config.toml
n_layer = 24
n_head = 5
norm = "layernorm"
norm_place = "pre"
positions = "alibi"
qk_norm = false
attn_scale = 0.177
bias = "none"
parallel_block = false
init_std_up = 0.0395
schedule = "cos"
doc_mask = true
Each number is 128 + 32 x the weight over the matrix's rms, rounded and kept within 0 to 255. Layers, rows and columns count from 0.

# layer 5 MLP down (transposed), 640x160, rms 0.245, rows 522-543, columns 0-159
[[130 144 112 100 117  91  93 148 126 100 122 158 184  27 101 132  61  82 145  87 104 177 115 104 117 154  70 108 118 123 153 106 123 155 128 118 102 104  85 122 115 119 145 143  81 112 153  68 104 142 123 145 106 156 172 123 152  42 107 116 112 126  81  42 159 124 122 133 141  83 122 104 139 176 129  82 151  81  88 164 172 170 125 111 160 124 134 108  53  99 132 140 144 141 121 113 145 203 129 106 126 113 163 131 156 124 117 190  97 110 112  78 146  90 129 150 122 121 113 111 172  90 105 174 110 119  96 127 126  96 149 114  36 108 152 174 133  77 198 102 112 192 130 149 134  83 162 167 156 120 130 149 113 182 143  88  87 131 152 151]
 [ 47 206 124 168 129 166 151  76 197 155 143  98 168 139 162  82  77 110  75 130 114 115  99  82 153 114  67 179 141 148  76 136 167  80 121 129 138 148 117 117  85 117 124  89 101 128  86  99 138 111 240 141 175 159 187 206  94  67  81 151 157 155  99 159  88 122 113 152 197  78 104 137 140 147 175 170  94  94 177 130 160 179 116 143 123 114 152 133 100 132 171 124 114  45 147 165 175  73 192 146  43 154 195 110 126 199 136 140 198 159 168 152 163 121 163 148 160  82 136 156  84  95  97 198 130 137 104  74  79 115 114 107 178 123 148 131 130  96 151 132 145 155  82  81 154 148 170 116 161 179 138 131 165 120 155  67 161 130 185 144]
 [112 115 166 181 134 154 163  75 122 124 105  88 110 129 144 150 106  65 129 107 116 136 207 115 144 135 141 137 118 167 114 129  91 150 128 104 132 170 112 149 181 125 161 159 213 106 152 115 141 150 133 154  86 118 121 114 131 203  81 136  96 137 171  93 149 116  68 138 208 158 166 143 166 126 111  89 138 143 163  96 155 112 133  70 108 218 122  67 124 166 116 164 155 101 120  97 150 127 143 179 133 101 120 165 133 120 131 160 134 121 184 137 168 128 143 164 216 121  89 198 136 130 185 121  94 151  95 159 167  52  43 169  96 175 123 136 109 143 170  57 106 107 152 124 100 158 125 152 147 102 132 113 142  99 131 137 131  86 139 133]
 [150 141 114 163  98  87 149 154  83  66 163 160 108 124 113 109  84 130 128 110 183 138 168 126 101  87 142 203 150 126  95 128  87  95 143 112 206 131 147 136 123 158 109 150 169 174 162 120  82  89  95  83 129 130  92 109  81 122 113 136  99 108 175 124 102 105 183  96 161 147 145 173 178 148 103 127  61 144 172  76 126 133 147  89 109 106 161 106 136 152 155 115 209 212 125 122 125  93 152 134  70 155 107 144  88 122  92 153 115 133 143 128  77  79  99 205  94 128 183 127  69 119 128 101 137 118 148 202 120 151 115 140  97 192 156 144 107 161 136 195  93 102  74 147 210 150 153 163 125 132 149 160 120 126 155 119 115 124 136 144]
 [189 163 105 120  97 146 138 126 127 121 114 168 115 159 121 135  95 118 112  63 122 186 109 135 119 123 145  58 165 149 102  79 126 145 102 141  83  93 145 127 136 131 155 146  93 158 130  67  89 137 117 156 124 144 185 137 122 140 127 146 131 164  87 135 170 129 152 179 172 124 110 110 102 121 160 146  86 108 105 100 165 120 101 135  97 136 194 124  94 163  83 162 130 130 188 143 126  80  82 152 172 150 107 165 183  39 102 153 107 108 113 127 173  82 104 103  68 151 182 160 149 148 111 100 160 160 149  69 116 113 145 172  98 154  79 137 122 137 106 131 141 136  44 179 177 133  86 146 158 135 149 134 130 130 120  72 115 120 136  68]
 [ 94  98 143  94 152 100 122  95 114 170 110 109 127 144  93 109 112 146 164 120 135 111 164 136  99 155 158 152 114  94 156  92  81  99 139 111 108  96 154 179 171 117  97 142  86  93 184 149 121 114 105 103 108 127 164 179  86 118 125 191 129 132 136 151 129 137  87 141 159 106 142 113 122 147 160 154 104 156  87  99  95  81  51  98 126 152 105  85  97  67 125  70 115 129 160 115 120 160  92 111 131 142 122  90 116  76 124  85  84  91 155 143 159 100 126 147  76 133 111 141 139 119 168 199 122  59  88 113 120 163 178 100  95 151 148 127 138 135 107 134 107 127 137 105 133  88 120 132 107 127 156 109 134  95 128  94 114 209 121  98]
 [101 143 168 143 122 183 127 124 127 119 142 157 125 133 157 137  99 166 172 157 154  68 106 114 119 133 158 114 116  49 139 198 135  59 107 109  67 221 152 154 176 120 137 159 143 249  92 156 102 147 172 110 169  88 151 126 141 195 120 156 153 102 172 119 116 122 107 101  79 108 118  87  68 124 128 143 166 135  92 159 110 149 139 118 127 162 123  76 193 109 131 169 115 156 106 158 159 128  95  83 145 138 122 193 192 110  72 157 131 147 177  88 173 184 134 191 209 130 133  84 114 124 132 160 147 141 100  84 129 105  75 105 120  63 134 147 170 152 161 117 112  86 180 125 142 137 135  55  61 150 146 121 122 136 125 153 103  70 177 128]
 [141 150 143 147 124 168  98 131 136 114 121  95  99 146 178 172 103 166 156 127 158  55 160 161  67 178 175 160 115 116 142 130  94 147  77 129 164 118  46 111 126 149 136 109  97 130  93 152 108  89 138 111 153 129 176 137 146 138  96 116 144 137 137 136 142 104  87 123 166 112 166 139 166 114 123 129 116 118 159 120 121  90 142 131 136 131 212 108 116 122  92 119 143 143 141 122 148 155 150 129  82 117 127 130 111  80 126 130 126  85 143 150 122 165 109 101 145 129 162 166 172 123 106 113  69 143  93 137 155 115 103  90 118 144  81 147 143 119  68 132 142 173 144 141 150 138 125 125 111 113  89 121 155 118 104  90 118 163 148 163]
 [167 136 138 135  81  87 148 127 109  91 150 131 179 164 140 142  77 162 104 130 145 145 183 145 136 170 105 109 183 175 158 137 131  20  89 127  86 123 136  97 138 128 168  66  87 175 129 145 160 105 122 170 106 124 143 186  71 123 152 131 150 122 191 155 151 167  96 123 129 151 121  71 183  92 163  99 133  86 149  87 186 189 164 192 107 154 141 180 125  38  89  81 151 192  91 149 216 174 164 112  83 145 122 118 152 175  46 132 130 151 162  97 134 142 149 178 149 103 152 119  72 115  77  67  98 126 145 119 110 129 147 112  95 113 101  93 126 126 114 125 150  82 173 116 144 150 119  74  57 164 121 116  76  92 100 185 148 129 164 109]
 [116 113 158 136 169  86  81 173 109 171 116 157  77 140  80 162 119 158  87 153 103 173  99 119 121  93 166 142  95 105 127 112 113 100 155 120 157 161  87 164 159 163 135  98  77 149  69  98 126 141 102 153 102 136  98 163  94 101 142  44 140  72 116  64 136 108 135 136  92 126  99 128 112 121 133 133 124  80 197 149 209 116 147 157 196 175 133 100 108 144 109 144 154 125 154 124 151 148 172  90 151  97 112  93  64 132 164 136 177 139 129 137 106  46 114 144 199 118 191 128 118  48 143 150 192 131 129 141 162 150 141  63 138 107 146 170 153 135 150 134 206 188  50 113  87  97 131 115 122 109 138 111 137 180 149 135  91 121 149 125]
 [103 115 127 168 213 171 154 157 117 121 118  92 123 151 138  92 118 114 114 128 165  77 138 177 137 149 112 205 165 115  85  76 108 182 150 179 139 182 138  66  82 138  90 186 179 166 163 133 109  92 114  97 113 118 146 122  96 147 119 136  82  88  40 117 141 102 115 113 115 131  97  94 164 125 186 129  14 172 184 109 152 163 120 131 194 148 112  91  49 113 177  91 101 136  79 153 154 128 149  57 174 171 108 102  92 145 119 101 136 168 125 120 131 120 162 170 117 134 153 143  96 131  68  75 117 133 127 131 102 136 155 120  97 106 145  95 114  85  81 114 170 162  89 142 150 147 197 189 144 129  79 141 143 123 142  92 118 136 157 149]
 [135 163 110 138 132 170 136 112 144 187 124 149 115  79  98 118  78 159 100  96 129 136 157 127  97 172 126 152 127 124  94  86 131 122 157 135 150 110  97 128 116 120 136 103 135 130  69 165  93 144 208 133 127 172 131 127 141  92 124 106 138 147 114 144 153 111  85 153 111 163 143 152 147 100 167 152  62 143  90 120  88 155 108 124 146 153 150  92 110 154 112 114 155  60  95 117 137 105 109 135  93 101 101 123 144 139 143 200 162 111 131 143 138 133 162 105 159 121  69 158 179 119 137 113 187 108 149 143 196  87 122 123 150 117  85 137 140 137 108 146 101 164  85 131  62 186 121 134 121 164 122 147  98 126 130 113 143 128 114 123]
 [140 101 106 148 123 182 143 142 148 148 100 131 174 148 159 182  62 159 124 141 177 123 138 126 128 120 143 120 122 155 159 101 130 145 161  95 119 120 150 176 143  76 105 103  97 140 173 111 109 145 149 136 144 158 134 178 159 143  29 148 122 109 129 137 114  75 107  90 153 133 125 122 108 130 129 166 133 109 116 150 107 144 135 182  76 125  97 103 112 147  79 142  86 103 119  68 122  93 139 152 144  98  75 127 165 115 101 140  91  68  95 142 150 136 129 106 143 116 160  50 139 117 134  97 149 138 132 105 146 123 123  78  68  88 140 121 101 107 156 122 112  96 143 100 175 165  93 121 104 183  94 180 123 136 130 104  89 130 142 142]
 [ 75 142  73 152 157 138 128 118 114 110 151 213  69 100 153 126 153 156  95 128 131 114 132 136 155  59  99 204 151 115  97 158 116 110 158 181 123 156 136 180  97 175 135 135 117 122  87 106  77 172 133  97 141 121  94 132 100 109 153  93 100 134 104 107 130 107 176 104 105 129 162 140 159 134 112 105 120 107 125 117 152 120 150 143  96 168  96 169 116 128 114 112 114  99  59 108  85 125 186 118 142 137 119 161 111 141 156 135 113 141 146 139 118 141 132  81 144 130 160 106 143  88 146 101 119 145 105 113  87 113 153 124 184 123 165 162  95 149 130 127 165 108  79 154 134  77 147 103 128  98 166 108 116 136 133 127 103 145 139 140]
 [104 117 125 152 143 101  77  97  78 102  99 137 136 113 108 101 103 127  98 143  98 142 144  98  98 179 135  86 214  90  97 108 112  94 100 167 135 154  72 140 125 181 161 162 104 135 123 138 114 133 103 168 113 176 110 137 144  81 172 160 119 132 104 151 142  85 171 148  56 119 133 137 112 141 177 103  79  85  76  88 115 189 103 180 110 101 154 111  63 120  97 168 189 119 162  81 175 171 118 117 112 175 129 149 138 116 102  83 138 146 107 110 139  91 135 156 167  97 177 124 173  98  97 139  78 180 112 125  78 159  92 167 126  97  97 156 111 109  99 135 131 102  92 111 146  89 158 154 134 157 121  95  74 120 152 178 158 110 158 130]
 [ 96 165 102 131 135  95 126 127 120 128 143  88  91 132 110 119 126 118  80 162 130 100 121 133 119 150 143 185 143 133 155 142 104  87 227  93  88 145 110  96 181 122 126  54 107 158 112 107  76 137  97 145 134 156  87 188 104 150 125  65 101 109 105 124  93 140 172 166 169 109  91 110 123 151 118 150 139 136 177 105  93  94  77 126 177 168 146 131 194 148 174  98 106  95 128 191 139 129 130  98 138  27 110  94 146 117  96 132 166 161 139 170 187  83 148 146 146 127 155 105 124 132 129 189 101  84  80 169 118 146 123 159 154 112 106 149  95 127 112 158  99 129  91  38 158 120  97  81 176 126  92 143 205 144 121 134 157 110 103 122]
 [136 137  76  83 166 111 129 126 153 126 118  98 149 103  88 148 108 149 114 174 153 150 153 106 171 121 116 191  83 130 130 158 129 133 153 103 189  78 132 113 114 147 147  90 105 149 168 112 172 137 122 125 180 129 182 137 164 110 198 120 150 148  85 148 118 138 147  98 142 182 139 206 138 126 106 150 123 109 112 137  59 115 158 103 172 191 119 183 143 182 122 111 139  95 115  84 110  79 128 120 115 147 149 147  98 100 137 179 138 110 141 168 104 113 103 118 137 191 104 157 131 174 117 134 127 127 154 103 158 116 136  79 125 186 126 124  68 152 142 112 126 190  84 159 133  90 116 141 174 111 130 136 109 112  93 112  98  70 119 167]
 [141  84 155 188 145 119 150 126 138 150 146 106 133 127 136 140 118 137 173 123  95 123 198 132 101 185 150 157 139 161 122 115 177 159 101  71 108 115 148 127 121 164 112 182 117  84 138 176 165 112 125 167  97  85 130 107 198 125 140 144  78 118 106 112 116 108 142  98 107 143  78 147 162  93 129 138  98  99 111 114 148 111 165 136 150 107 134 125 125 125  91 145  89 176 148 122 161  80 115  98 134 142  83 129 137 104 138 109 116  91  83 197 167 145 181 139  89 146 144 104  83 128 115  83 110 126  97 104  70 174  91  69 153 146 158  89  69 142 182 157 109 108 119  82 127  87 147 118 153 125 162 109 142 127 166  74 152 131 161  39]
 [115 108 106  70 115 152 110 145 137  93 173 180 179  66 188 123 119 124 124  89 126 110 146 136 119 115 146 144  84 184  73 137 133 188 109 111 114 134 106 143 124  98 110 200 144  97 162 164 102 121 153 127 165 119 181 137  75 126 121 111 166 137  80 108 154  76 133 100  74  70 145 104 152 105 131 103  87 181 149 145 139 105  20 144 116 104 171 121 175  74 121 140 111  72  81 152  97 150 158 121 125  92 127  83 160 142 163 170 154  96 152 114 190 132 112  99 127 125  74 126 133  98 145 137 196 110 100 101 131 100 107 135 151 155 123  88  95 106 126 105 105  68 152 131  88 116  74 173 145 175  66 147 141  78 136  97 191 127 164 155]
 [ 96 177 118 105 195  93 182 118  75 125 166 107 129 124 189 139  92 154 129 154 111 134 157 155 130 103  73 186 133 154 152 155 125 163 176 133 119  99 155 114 153 149 119 143 136 100 108  55 190  87 126 139 118 114 127 154  89 184  71 104 106 104 112 124 169 117 115 117 155 134 112  97 179 130 161 210 186 164 164 133 137 172 103 106 123 166 108 113  85 145 171 121 114 142  87 101 194 120 110 120 118  39 160 137 132 107  92 162 124 108 115 154 116 150 160  55 111  76 138 124 100 164 156 136 150 116  98 137 156 122 131 184 105  98 165  84 100  99 135 101 130 102 122 164 148  92  70 149 123 145 132 102  80 183  99 161  95 115  96 123]
 [104 176 104 127 158 113 112 118 166 142 137 176  95 140 170 123 159 123 154 129 131 155 138 102 163  82 131 114  99 130 145 139 152 141 198 117 139 135 129 121 151 127 181 127 112  70  52 101 101 150 138 146 153 141  88 109 194 180  79 172 101 145  98 146 144 151 143 146 165 177 172 100 120 123 130 171 128 128  56 132 124 105 110 123 156 111 129  85 126 108 139 114 161 112 124 171 111 143 116 106 172 139 146 111 104 140 144 127 139  94 133 112 133 149 136 182 112 112 100  45  68 106 102 110 141 145 157 128  98 122  94 155 140 109 132 155  94 118 125 164 135 114 165 117 115 150 145 146 147 147  97 186 138 106 227 101 149 167 119 100]
 [ 98 192 145 109 161 117 138 104 106 110 183  89 123 113 171 129 159 188 145 150 162 120 106 145 165 140 127 138  93 121 127 151 129 153 104 179 142 142 161  98  68 159 152  85 110 168  66 116 109 156  97 110 141  96 120 172  64 160  95 111 158 186 145 147 117 120 109 135 157 147 165 163 227 110  75 145 100 153  86 123  97  94 134 136 151 175 106 117 117 188 198 126  55 132 128 129 119 140 157 145  70 132 137 137 115 151 113 153 122 116 143  74 106 164 136 108 138 117 164  93 106 120  92 162 115 140 146 127 144 163 107 120 128  83 166 140  96 133 111 169 145  81 189  45 111 108  95 149 106  51 168 145 145 125 113 120 111 142  60 162]]
# layer 5 MLP up, 640x160, rms 0.253, rows 523-543, columns 0-159
[[175 106 148 158 153 156 167 114 167 118 110 161 143 162 109 151 191  98 139  90 172  71 130 106  91  88  82 142  67 151 108 121 130 110  72 107  89 137 133 153  85 117  80 131 104 101 180  68 142 136 139 110 161  86 146 198  85 132 132 100 123 136  98 146 153  84 146 169  47 182 145 169 109 184 103 102 117  67 150 131 141 127 132 157 160  86 170  88 155 128 167 136 121 118 105 203 181 137 172  94 140 102 164 126 188 125 151 137 105 152  62 102 154 118  70 172 208 167 152 178  97 138 149 133 127 128 124 150 108 105  73 135 179  72 131 136 146 145  68 179  92 100 131 116  72 184  66 161  71 116 152 117 102 116 118 137  86 143 128 145]
 [126 170 122 116 123  60  99 140 136 167 171 155 193 128 104 167 126 157 136 141 132 185  59  93 150 135 145 114  92 121 173 122 140 157 117 149 114  87 113  95  59  94 109 137 104 212 135 134 119 116 107  86 183 126 159 153 128  42 181 155 120  82 121 200 114 106 115 159  18 145 103 139  93 113 171 132 190 135 138 149 106 102 181 159 112 106 118 131 136 138 166  89 107 145  83 116 163 144 119 121 128  74 160  92 196 110 121  94  80 165  59 106 103 117 135  75 110 124 102 121 116 111  84 152 136 131 151  96 176 220 151  93 138 165 175 158 106 115  66 155 124 143 149 137 157 136 168 136 116 138 128 179  70 142 158 178 139 179 137 146]
 [ 84 108 141 131 133 156  91 126 159 208  27 141 139 128 136 129 165 119 212 151 109 109 128 104 139 142 150  72 145 171  82 175 149  80 115 145 150 184 122 175 158 196 106 138  94 141 152 106 144 114 116 186 130  73 127  69 124 137 129 133 128 149 142 126 133 142 156 164  69 166  93  75 136 157  98 124 146 129  94 142 151  90  94 192 139 157 101 175 107 119 151 144 154 124 128 101 135 143 120 105 161 120 172 175 117 172 167 144 148 133 114 125 144 139 146  96 165 118 137 111  94  66 117 139 119 186 147  90 164 103 156 113 175 135  76 160 146 147 124 153 161 128 146 147 128 148 155 117  88  84 129 179 185 149  76 146 152 142  98 144]
 [ 89 142 142 227 123  51 192  82 127 165 135  56 149  69 116  84 173  96 134 148 161  99 157 119 200  97  93 143 107 146 144 161 135 186 140 140 193 125 136 151 151 128 156 112 101  58  74 161 136 124 124 106 168 124 145 114 133 144 144 153 140 111 151 163 114 144 136 159 106 109 174  93 183 108 164  79 113 115 133 130 150 153 161 155 101  84  80 171 164 135 111 130 187 104 133 116  92 149 168 118 116 109 151 134 115 165 134 122 183 168 164 137 127 153 145 116 162 125  78 164 109 138  99 121 102 100 111 118 120 114 108  48 128  96 158 216 135 134 121 101 138 115 166 171 111 108 168 127  43 164  62  66 153 117 119 143 154 146 139 143]
 [141 154 158 122 114 170 102 153 157 156 106 136  66 164 105 111 128  69 121  88 108 128 109 111 143  80 136  99 136 140 132 154 147 138  43 177 138 120  61 130 127 106 132 104 179 128 109 125 142 128 146 112 107 126 127  98  79 122 156 127 103 112 151  84 120 112 138  88 126 129  98  89 149 137 100  64 149  88 171 172 123 193 174 174 156  75 157 147 146 165 137 157 157 177 112 129 130 107 118  82  98 167 175 159 112 196  85 172 196 133  88  86 100  94 131 117  71 106  62 103 110 113 108  73  43 140 148 123  91 144  70 130  97 134 130 161 135  88 107 132 162 124 100 196 121 117 111  76 170 128 115 156 110 125 112 142 143  90 161 134]
 [135 154 125 129 145 110 208 142  61 172 137  66 127 145 129 185 139  67 137 100 122 110 124  84 143 158 129 136 132 144  89 112 152 140 127  86 241  89 156 136 159 174 100 140 138  80 120 108 120 122  95 171 134 114 153 217 166  96  83  94 150  98 185 112 141 137 125 127  75 110 161 151 121 122 132  90 125 130 128 172 179 144 175 170 155  50  95 123 120 108  71  98 128 130 161 151  98 129 180 138 134 109 141 139 126 109 109 155 136 101 155  95 158  73 101  79 212 111 150 153 125 170 112 108 128 185 172 118 143 132 129 214 154 172 103 100 108  99  90  88  86 145 183 115  64 142 119 130  82 128 131 128 121 127 137 100 126 134 137 107]
 [ 96  98 152  96 144 127 146  91 123 160 118 145 130 108 106 136 139 138 114 132 120 116 112  76 144  82  77 108 164 140 105 130 127 116 149 136   4 169 174 140  96 158  90 119 113 117 167 116 144 143  50 143  80 140  89 111 125  98 140 169 144 124  62  81  90 119 116 169 120 119  85 138 108 116 122 103 130 121  73 142 158 131 117 159 136  99  43 133 125 119 155 138 149 103 105 153 127 105 129 160 164 108 141 146 118 103 135 149 132 169 127  74 109 129 153 132 162 125  95 142  75 132 156 141 192 167 166  96 110 135 147 162 163  76 138 139 101 130 184 158 130  72 126 120  87  89 126 147 153 123 159 148  86 174 138 171 111 145 135  73]
 [179  65 121  68 164 121 157 106  83 142  98 102  68 149 193 126 150  90 173 224 129 133 116  72 196 117 157 127  75 118  57 156 160 130 118 190 111 179  81  99 110 185  86 149  92 106 129 100  88 178 119 151 164 106 101 139 159 166 156 127 155  87  86 188 111 105 165 117 135 120 103 114 131 144 121 151 106  67 112 178 105  93  86 108 169 113 150  88 140 160 109 115 143 172 112 116 123 102 124 115 110 104  79 163  97  90 168  95  83 101 118 102 160  89 156 133 166 127 129  88  74 120 189 162 108 145 151 166 136 185 128 115 121 149 120 121 194 111 117 110 158 152 157 130  98 112 164  96 174 131 105 124 144 151 134  94 134 137  86 154]
 [158 148 162 122 133 135 129 128 160 126  80 122 178  50 143  91 179 135 169 130 165 121 198 143 133 162  89 142  89  95 110 169 111  79  95 149 120 125 110 118 105 142  92  78 189 120 140 137 135 100 108 132 116 143 138 145 108 118 141 205  79 149 160 112 109 179 106 131 159 139 186 141 130  34  91 151  85 141 125 111 106 180  99 106  44 170 119 147 124 105 165  73 137 164 122 122 110 120 115  92 134 141 162 114 127 117 161 137 146 172 130 141  72 147  93 108  93  85 170 153 157 154 139 137 132  48 122 128 120 126 162 130 135 122 148 134 149 115 176 211 103 125 163 148 161 100 114  73  92 133 192 104  94 141 146  76 174 101  78 170]
 [ 97 141 187 170  65 104  74 133 118 165 119 137  91 106 117 154 154 131 136 162 142 109  98 169 106 110 123 124 158  98 122  70  67 134 163 126 148 148 144 196 119  95  92 112  81 115 168 110 143 184  49 189 125  94 139 105 150 124 143 111 165 170 152 133 162  99  98 140 121  96 138 107 165 150 131  66 122 136 112 100 151 124 133 181 113  59 127  62 118 171 177 126 109 178 148 153 154 119  69 126 116 152  98  95 158 143 148  67 138 149 117 156 171 129 119 190  79 106 143  73 151 147 112 202 130 145 144 185 140 141 141 107 140 121 189 132 143 166 119 124 101 107 131  90 134  93 113 128 161 171 164 163 127 148  94 182 135 136 100 119]
 [139 129 160 138 136 124 107 116 133 110 111 133 109 179 156 108 178 129 110 170 122 174  75 129 142 131 120  68 116 162 155 162 145 109 103 125 106  94  83 117 135 137 182 128 106  80 169  96 174 169  92 120 144  89 129  91 119 128 141 149 139 150 107 156  88 172 190 102 148 110 103 125 102 112  82 124 167  74 104 130 165  78 120 138 109  44  78 161 191 117 142 198  93 170 180  81 156 141 150  82 127 155 124 110  76  92 152  56 144 157 144 125 168 154 135 142 172 132 108 105 106 117 132 133  88 163 202 105  81 108 118 114 135 100 141 167 137 120 141 150 139  71 115 108 165  99 173 100 154  97 168 111 171 150 123 151 143 146 168 155]
 [ 64 141 180 140 179 103  91 146 151 128 163 147 113 112  81  94 203 106 103 115 103 112  75 126 111 111 138  93 186 129  79 167 122 124 125 159 137 198 112 118 170 167 153 141 146 129 100 109 114 130 126 118 136  98 132  33 112  89 176  19 133 118  92 123 145 128 160 156 111 135 121 175 139 103 125 125 167 159 150 119 125 125 108  94 184  96 146 120 141 105 225 127 141 133 151 135 171 142 149 133  79 148 180  55  88 109 140 150 127 166 179 100 138 120 134 109  64 142  83 166 130 102 100 170  98 124 129 150 150 117 115 173 183 137  91 131 135 154  78 101 120 156 123 152 109 112 175 176 127  74  95 114 109 153 171 142 154 149 135 120]
 [173 132 185 168  61 103 116 140 151 149 108  77 117 113  90 132  79 132 119 118  90 150 114 124  80 166 162  78 113 135 140  90 147  79  56 112 115  65 146 145 124 123 121 149  99 168 150 145 133  61 114 163 103 193  90 132 171 131 136 167 146 137 134 174 110  77  71 137 157 160 133  93 120 136 148 117 146 124 103 127 149 121 100 107 114 109 191  42 174 134 148 125 140 176 156 135  97 145  72 132 110  70 143 101 151 119  93  92  86 135  72 132  92 164 110 112 109 167  85 172 136 163 103 116 171 120 137 179 198 144 142 124  91 152 105  86 145 129 128 119 100 156 129 123 154 181  95 197 160 202 130 158 136 106 140 116 134 122  78 131]
 [176 205 129 118  92 202 157 163 144 204 171 129 137 153  98 146 175 116 139 110 152  86  91 126 166 128  91 165  90 104 137 145 103 136 109 102 122 111 149 152 156 147  45 123 177 101  86 121 136  43 124  50 184  65 142 123 143 105  59  98  88 146 143 123 178 168  70 110 145 166 106 112 159 111  67 113 140 134 167 218 152  46 139  91 135  57 151 163 132 152 145  77  85 113 122 190 120 130 180 109 107 154 114  90  60 147 137  98 100  89 132 147  99  63 144 104  94 104  89 132 119 127 108 106 155  88  90 154  94 102 178  33 113 166 125 160 129 118 157  99 142 148 136 136 131 148 119 140 121 108 158 137 161 142  74 142 128 139 160 126]
 [156 133 111 107 158  56 155 136 125 153 113  96 129 127 141 166 138 106 139  93 139  99 118  99 152 159  72 120 161 210 125 139 148 183 138 128 178  95 124 149  99 175 106 102 109 130  81 141 129 164 159 152  79 120 135 193 157 158 124 110 160  91 136 161  51 188 137  87  28 168 132  95  84 166 139  74 161 167  80 134 144 170 135 167  95  86 106 142 197 125 193 114 176 160  67 107 148 141 113  99 127 136  87 113 140 126 143 106 127 104 130 137 118 138 114 111 144 126 124 107  98 151 137 126 169 136 146  97 140 129 148 102 133 124 134  61 108 144 166 158 131 114 109 203  65  82 156 109 125 146  95 139 110 140 185  84 136 128 137 108]
 [139 127 119 140 143 144  81 165 118 108 139 177 100 113 141  92 129 140  85 129 115 102 176 127  85 130 112  93 172 131 121 110 120 133 134 140 141 128 121 132 141 119 111 146 178  94  84 141  77 124 151 149 154 154 112 116  66 124 141 138 103 120 146 134  99  94 157 148 105  95 120 131 167 152 204 131  73 134 148 157 135 105 121 108 114  94 150 135 166 100  97 102  78 147 166  97 151 163 108  75  67 142  65 144 100 163 124 100 134 171 144  85 133 194 144 199 109  72 150 143 120 109 142 141 123 116 120 152 167 192  85 116  67 111 138 137  84 117 123 157 164 183 136 108 113 200  88 140 179 182 105  87 160 109  93 115 104 162  73  75]
 [163 145 141 137 169  77 124  80 175 116 115 150  83 149  78 156 142  80 102 139 170  84  88 120 125 144  61  40 115 126  98 119  85 117 162 136 123  88 147 140 178  91 126 111 122 130 122  81  64 130 149 141 133  59 176 179 107 153 139 169 125 150  81 135  63 140 146 118 124 167 182 124  90 104 130  73 196 135 149 123 162 106 102 167  68 121 113  99  74  92 139  73 191  99 114 155 148 133 158 112  98  88 143 103 127 160 173 128 172  96  89  68 119 140  64 101 137 124 105 131 116 101 135 172 141 142 146  87 175  94 122 154 140  90 167 114 162 190 112  89 127 141 154 168 143 123 114 126 171 150 116 132 118 113 152 163 104 146  70 148]
 [127  81 110 165 122 171 151 191 152 104 153 129  98 127 132 143 108 119 157 137  76 112 175  92 201 124 110 113 131 138 133 181 125 123 171 133 115 147 122 103 109 159 166  98  34 149 110 116 112 133  83  99 146 129 137 104 110 122 126 147 134  98 149 108  98 122 143 126 182  99 152 197 142 165  62 152  89 112 118 108 180 126 222 137 143 105 139 161 161 171 165  79 199 181 124  95 130 122  71 152 143 100 149 133 144  76 118  36 116 147 119 123 142 119 164 159 150 109 190 174  66 131 127 124 145  80 121 129  88 117 105 140 127 151 125 195 179  84 149  80 120 177  97 150 187 175 128 143 140 137 172 133  48 129 136  52 116  91 124 154]
 [159  84 134 114  86 102 109 153 105 156 119  85 112 162  70  88 140 126  72 116 108 134 122 127 124 146 157  89 160  43 122 101 123 120 109  92 181 165 135 133 136 109 157 152 133  71 101 126 136  65 136  94 117 136 106 157 126 115 169 114 190  79 131  97 124 186 134 180 128  88 159 178  92  92 161 112 130 105 127 128  82 186 142 111 143  82 132 188 142 168 126 142 113 122 121  89 101 154  93 140  96 107  74 146 176 138 156 107 134 156 102 105 157 126 203 151 158 144  90 144 101 175 203 110 132 136 127 150 144  85  74 161 160  97 138 115 148 145 162 115 142 105 139 112  67 182 119  85 114 133  70 182 163  72 148 134 151 169  96 161]
 [115 116 144 123 106 105 106 112 133 132 113 124 147 115 135 118  72 194  58 151 109 115 116 150 105 165  99 168 154 187 152 114  89 125  82 166 158 187 169  98 118 202 112 158 160 203 123 186 140  88 132 117  63 135 164 136  68  72 105 101  79 148 125 117 119  58 120 116  98 168 110 122 155 126  99  90 142 113 120 142 182 150 179 114 107 157  94 122  86 158 151 151 103 121 110 101 150 161 125 143 147 159  99 139 115 131 138 159 168  99 111 173 104 139 136  89 128 134 124 189 172 144  78 128 133 132  93 110 163 130 170 101 156 176  98 185 119 170 101 108 137 158  89 110 178 119 124  78 154  53 132  93 110 161  11 140 142  71 132 109]
 [139 140 115 101 160 115 141 143 182 105 142 134 148  73 121 102 132  66 132  68  25 151 147 161 152 109 139 150 176 141 172 122 126 138  91 138 185  94  95 177 140 173  90 142 131 132  99 131 146 139 153 124  87 151  75 123 164 129 122 136 133 143 140 133 178 121 116  80 102 120  76  90  76 175 141  50 129 123 122  60 157 110 212 147 102 112 168 151 154 150 150 157 138 142 116 102 141 118 148 122 112 129 129 179 153  61 147 147 138 125 143 175 101 139 102 154 141 123 124 162 158 168 175 137 110 140  97 122 159 118 188 124  64  71 141 101  86 135 130  63  79 160 106 147 115 195  97 168 103 146  85 100 161 134 133 109 157 132 160 106]]